config = dict(
    n_kv_head=4,
    vocab_size=17766,
    rope_fraction=0.5,
    tie_embeddings=False,
    init_std_qkv=0.0271,
    lr=0.00225,
    steps=5251,
    dataset='wikipedia_en',
)
Each number is 128 + 24 x the weight over the matrix's rms, rounded and kept within 0 to 255. Layers, rows and columns count from 0. Numbers have three digits each.

# q: layer 13 attention query, 512x384, rms 0.0382, rows 0-59, columns 144-191
# k: layer 13 attention key, 512x384, rms 0.0383, rows 0-59, columns 144-191
q0:126135130129135115142148114109136101127121141125118149132141145133128150135130125141110135128140122152107117107125144109146151139120140120120113
k0:118107122151132151108120146156146139110115131115132135137124116123120139117111144114110105113130126138145109145151145146113158156119153102146107
q1:109148106161120087134144108131156118132106174116112102121145122146144153125136096139121107117113148133127121095142110123123117151122109113129145
k1:146129131149142139120111145125120166120140116108122116114116120131145109168114138103132111119134158133179140120102128117146142114150122134127103
q2:138139130129130110132129165135135142129122112117114129141138102110142125123120130120147109119159130117106131121127117130110125116106134135118115
k2:116133111148116129110171144119127119115126132123108129170124132124129124110154153135119132124119162123142120143117103140122119148125107144160160
q3:085125098113124120143147135114115126114154136122099139137119134116100117117145151109113140108129135134129142147111152140144127156144128159122131
k3:107135128163117094094137144138123123133120130142108145119160101134130124128123113123122144114145137152107136125161130134164146122141132115141140
q4:179117122145135138106154139121137109133136140105088130135109159170138147143130131164133150095120125128139105132108149131140122125116118122121144
k4:132133105125145131124097118134132145098166118142131092154138114140124094141129073113136124152098137134100104121115107130167133110140127119125147
q5:109102104103122122145142137134137133128094152123159166147123143149125166132154096145114136110127134134129137117143111116122129142156139121117150
k5:144167124126135116133106132121130141121148102117128094118105112104110115121127122138128118147107130134137112140116099120128130131142087103144110
q6:112113130129132131148128124149104127138158123139148124127144129107096123143138141131066134130118114147097138112123161125137131122116149123103093
k6:127124132129141124104097148135103143136101137132125132086146129128129125099082157129157126117148132128137119144124148135118140129150152138130134
q7:111145113125113156162119110157103141143133093155136103125141120109109139123118107104122126118105125157114134152123143099123147136091134113136089
k7:151101154115124102107099135150127113141112156138133123118118123157116126138093143116139164156140138141146122117156151134140134108135121131105128
q8:120135107072122146133133134125083134151154110138128122127136137099119148115187134077120123137110127122111127121138173116106145159112116133124137
k8:159150157102142074137126111128148143108139127116068130132114108144123115134126116165117149136097151158134110114108114147145136112131118132140097
q9:132150152127157111100120116135119114118139103119161113116117107135133091127131144183125145135212121142117119114116126132151122105176125138137134
k9:133116150157127138123109132114141095131117151169114139119122120122132129122149146114126108145125129091146154122134157134121122109130152130113100
q10:130136148149142100131128131117154123108157130114119143132135100150135133123122118154172144128147096170152105119136127152130114097138121161090151
k10:126103122134101119121138156150108143133113108108152149113123139125127153133111150111108117129138124133133157131144133106094093109141145138130146
q11:131130153103102182167133154138118158134127140112147137117117145124127138143115115106084103133110106140109125118148152152112119166127105142122116
k11:114115097077157115129114116118145161146144166115111097137158117108123137123153120129108132147107132112103153128079147128152151122118145127110107
q12:119130151105144119104143135131128129116131110127159141106105111118154111167145148148101105167145136123117099103108083121148139124155121166152158
k12:117138162089148144103084089131161133148093125111091091136129105107092105099131140086129146127160155117101123150117189154142129121137142119100149
q13:119123125134088127141133138129123145151124096156152139114144090134143109124119109139078126139117106127127132127144160132144138105137106115123139
k13:129144167096107111138110130115116117115134143152093112166152147107095137133145129170138124111093162162149103129137090126146136126120109158112109
q14:120133106148096124116137120125165151132097106108158150128143137142126115114137135137127163105152113100130120122168136131161136116136162139119130
k14:141130174138112114116143111154110130092131159142069128131155133123098114164149124130120135133087142153137113128128114126119145114119095172131104
q15:128128121108172099092140088132123122140156143113102107126133168130093138144127143155140134118126188127113106135104106146102112153141115134131124
k15:099148139140111167118125136120130128116139117132141153106133121140140122110100110114148124126165116087126133114096151123110110124141160120155143
q16:117142169103121129154125164132104145150135128127118157134141159110112160139100103091109120140063124135103130149156142132115128146139103120138120
k16:136099072129140116147123149133118131144145150114118124142135140103131144138150118114088103113116129126119125130164101135147113133102128152098112
q17:150135167084089140153112127116126119094119126121107127124124140143147108125082112101131114145096105126137107142124122107122099109111142097154142
k17:119141104156144120123131150109143123142152118086127133139148154120121199102123113144086104115133103102104160130131124144085126142105131146142118
q18:100154152158087150129125146125147152146115139107142156119115088146183123082122090095089136136118087099085146117113133087161142143106153157135129
k18:145096128110109144144156131154120139154172131157127110125101127161125128194165140145112128139103124128122152122146130115117130124112083155120128
q19:075137138123119145160112162117123138144131112163130145137113140107130206142124096086121132129122099104106133158135144173128135174130109156155113
k19:139125112139132116138133169143128100148147102156158086159102123104082117151149138123097123112151120134136136126114122123132150149126121142116130
q20:098128192145102128160140145126154123133117093159150097145115089127111135119170101109047111127137078121091168118107130114090131088179119169158144
k20:096110095125129123132141139145119110148175142131139132090159139112138084131135079102135159167123066135158154118110106122110128140087114132087155
q21:134072128129150101090131161118114116187150117115122132113136111154137089142149118152154174180120123118124106161156108138110127161118113119161117
k21:103106157145146121144100149089164155122125117088123145102171162124175146118145103087144097151161097100071142123131172126155137154091085173143147
q22:108128123137127104140110088152131126080166175153098131144113097154119157160183159122133147154056171114169108163103094162097130134122128130106097
k22:153097082109131083177139161139113111119143163150123133184131116071112174097094172143114097133154122140108114126135133138102108147145152140117126
q23:127131114111097128064120125134119109117116127115149098134216140136053100144092155105118091081133142077132114132109149129100143134133068105146132
k23:137117153153129149122061116165185089138147125167149116124167148141133088109132152101148137150124139140100129140121087073137138176118119123100198
q24:158141123131113141087097158095086119137155131117158110098142109112162084145126136106159127100155186135146178111161140094124153141136100123103076
k24:147129113150090094123082115129100114161119129135110140136151086134113099097110154081133132130155100121110179075182193112116090120153073127125110
q25:105139131094137149134141140135091144118168138163121133125165077134120121180136144088176090073157111112073158106126077127135109101170113118167081
k25:146117158099089117125149127120163088145151153166155140125106081118152111120160146088133081061108108126099104137056065127112111108174130086147076
q26:118158170132095102102132189102129087078143164128129092135085089148126133120106132104118145065106077133119104114105089170121123160107132129115083
k26:130143184142124164040104149141136166095111125160162144102076169149164145159171110163126126139142088166134108105154129135106115169130164139151174
q27:129116147092131086128142146093164140100101092072083162087120100132106050117152168119152171093123121122088138160059111172140156121113116106123156
k27:130060145137107093119054118119157134127142146108115131105131133136105110127145139087138139127130146132133091137109120116104131123168103103127138
q28:133100096131164143166147172123061141156108127169143116088140083138164102128146196115143119110121122128120147117137175136124103113127199158149096
k28:138096140139139116110131136116040153096125075109136116114113131104134152128109181122041139148179107121118104081123091130125060115106117150148110
q29:164146107136114089097146087105156116147088101160144067129128192110110150165102120116073121167105127163157125117158124111121168134157117145131163
k29:108136098144151117098092186116111156103103157158171081130135141127140147042099098108167137157116123142125107119133148170133112138134112123124168
q30:141111159121128146146102116110110150098104175142126064129172096128096134083143092117110092122147098109109142108124105115129152119134171159150163
k30:125138176107091135182140100126134162115075132155114085113182138145158061116136106186164123134128130122111176116160099077142104084103142158133187
q31:120100155119131124157131103125099142171120119114122107169069142108113047120133110082115152107086166149186124116122054140169123166128118151089110
k31:084100108049177127154111121157091112134084128203152091161103093083123113148124144139109126132123142140130115100124088171134138140148138144089098
q32:094138135132101098150107138126150113127130105108114136160139134127112100135115136131105132183114133125123121118147126144130120131152131112147116
k32:146127162139137107112136172144126133102128155157137113126142123121108129119146132160118125118134116146113141145122132125133110140140115133133197
q33:133131144105114103130144154144146111109124106122098118111124114115127113134130130125119136129149111120131124105147123159130119135116125119126122
k33:092106153121134152140092096118109124148121143132142115160144118122111126127116119123116115122109114120137110122133112136128110129137090140154093
q34:098150123125137149115131144114104143129118132105086110116098142154115123107139140124142133139128117110111127107137146105126140128119124111097161
k34:162133104106146171114135159149139128130139120127109140131133132119112129115128120141121111110112128135155128128133129104100141122128126135140108
q35:130144122118118127122114129103138140151110130116146099136120143099166152127125150105138126123139115146157139092148137126149140124125143146124129
k35:127113142154117113120123127146146125146138132125119129106132123140108156121108114131120122154115131143096128140110124128110103129120107113125141
q36:110154133135098101113118102132118096119128141132156120152119119090094135135156150115124102146146121131100148122115143126112129161136142137137137
k36:102139114135114141106115150129122130136128123125116154108131125136146120108130112156127135143131100111116130132168136123111116137095123135128138
q37:138141135121132113124122121120134126128124118135091140138114119171135135123104152145151156121141137110142121119125132154149155142143119111132146
k37:092127124165131129131135170125143125127180146117121123134124104120123119142146132114150145136120091118148127127133137128097121122115144161119145
q38:110113125140126122141133124142128131118120149131115117141130121126149147141122137070131107134112101100117169143117141147108113133128131131108136
k38:143131142121156124131115104139147134118141148097126145121120101131118134137153102162121148122103146162152110101137101137159154143122104134133154
q39:097135121134101137124123147123136126117102138132131140128121164123140158136107122093117116104130149106141153135149152143108102120142123141146158
k39:144148144176141101134144124136127130138152143134110110132126107134108131133111104132103137159143143126118122088124099117139129134130121113120127
q40:148120119153133159128120141121127151091109152124151141125104168169127142151117115119154115144105144117126098115127106133098111126110100143153123
k40:116115124142118105137124125130135123130146091134147115117150105116126125133129136102103129120111112121123113131112123122136114133134130093130117
q41:119124121112123160120124128154099132150146122143127106115157130092117099126137123134086114139109108147125144138105176129131148129118134128132109
k41:133137179117147092138095082133116100102142126116106149126115093145095134121139123140132115153117131133146099106146120106153165121135098124150160
q42:127161116132121154104140136132121107148128130131144137134127097127123138100161112124095089109137111145116111119132128112152125126142149133140115
k42:147111161109135095119103112133096114117116159124126096112156124127151102157130123163163143109126171160142109131132108109129113092127091185117122
q43:119105151126098163154126134132099131116123142122106146128122129152114157141133141109112137134091135122135120122136160167097118128116112124144112
k43:114117066146157131158156160143147115149126107129169141134122120146133174130099118109128117123124070115150120106104119101125102133132165101132106
q44:096139144132095137193148137124126136127108097150114133143148117125155153109079092086094101137095075139091121152118156115149120151129118139132101
k44:129101109118152133115140127133129150124117122092119118140130124157171125135162122139093124117145126112127100117109106140165122154094109105109145
q45:117093121116083135152123135123108158156107094125133119120141147129125141143124108083144123119110120139110119152147154128112119143106112098141119
k45:126133089151135110144172156130126117153144148131135134125143145110116150152132114158100105112094114106119114126119120149140113143147154135136135
q46:119133104101130108103101118115097129140140102149090108113130123127107140118145177127128159108154148147154125103102190134120174160131125116126123
k46:112112110140126170116135129151125113106122125098136152132140109099108132109128114109113138117142136126139160133107133151138132121129149115143153
q47:165152121173130134087123142124128102120124119123146137142139122136150107116122134160135128149156093122174131109127088131124106133142146134119134
k47:149135117111122124116116111120114139151128124115147128116120118136093117139128161125121120144121160144113132132159165132140141131144111161141105
q48:123108113144135151146113157124129135144124140135115104130136127129116160128092120112171129139121149138129129120113119121099103122115140126134121
k48:143103135143106146120133123131118145155150118132144112099107125152189089147127118116131126153132104122133150131151107114117129136117142119139141
q49:179112145131119179121146155135151143094120136148119111132135091127092126120122097111113142148097097137123098128136133121153138115126105129137127
k49:115168127166162158126126133119122154134127104099125135124116167163124123148143127164145105125137151127124145122134133128118104125118107143121135
q50:118117090147112147121138119095121109116134121121120127111134121163145127096121172185130160125157131142145162119155106110123122093120147149119131
k50:115124181146133122088136103166113179095151160152093105114166127109140111132159099087113155133076171162134150130101127120140157135113120133130087
q51:097099115125159147085117103145143150140111158122126078101156127137107134122146169156150120122140158157136169077097084110143112116111138145114149
k51:156170114157117124084154164058118149146105123164162165099098157185152114127107136094155136122135109140127098139143166115106123102190126157155127
q52:110152181104109128146123084109123178113100100169113151162097192090120136138138125191151106116119129144136153116120138116158167112140104088159147
k52:133117149118124107135107119144133105118118121122134135096148121055108118087142126124088142121101090162109102109081137131096114097162166111135124
q53:184116103134161131118128118073120103126128097162128141105086079180155116113128117141152124103080098161086101091119155108156141116146156090133097
k53:104125140129161126113131140102174090143178122182167104128133138165098101124152142168115131132130107094155172140145077129124125156138101098173096
q54:148101102114112174133159104128101128106141092121094083124106092157124152092114097081093126181152072140130118145082120118091135122099112114119169
k54:152074117115123144170101138143122134123170156186149106157144116102103093113166123144124129138072137138151082126105167129104169082136137128121150
q55:090119092155132107138121190163167119166145128101124138158111075118056196170149117197129077154160116146140139104127136180171116131127177146102098
k55:140079102162142122141149149102120198112161144148139098103102147150126151149127115147141148119127159107148096094144164064145092157196117124096093
q56:140145122136184155120139140115104169123140180129134103157145132165161102104113111149135101118119097114140104126110116094185081188105185110093087
k56:116100140081129156124195152130142111128172135146127128119107112195143092138177146131149117117122086111134148140131154092163127122149077121153100
q57:121138143093163136164104102118179142132187148157113139154165146136124101108150144169125158162161102141131115144109116142131179195165135117180109
k57:100149167085123191146172147110142123140145143149077155113142148083105121107156167059174104091188123128151138132180135120138128159126106090122129
q58:153145153112107104139156182123125140155159101112180150124123139135108093117163149079122140171117109087154116131130109158084160079110160083128116
k58:112140117136120112153098156181179113136155135146129130093158082119090123147149136152089113105132094119104109135140138123093095079129112187104118
q59:137176126150120076101190097165090092133138101109176108158162154148150129141124081138144158167125082138168163126122060124138136124067110156124155
k59:098160073100136108129166083193125104141144145121084096081170192101181077159131116132161154178099144137144126181112101104147117106125164129131148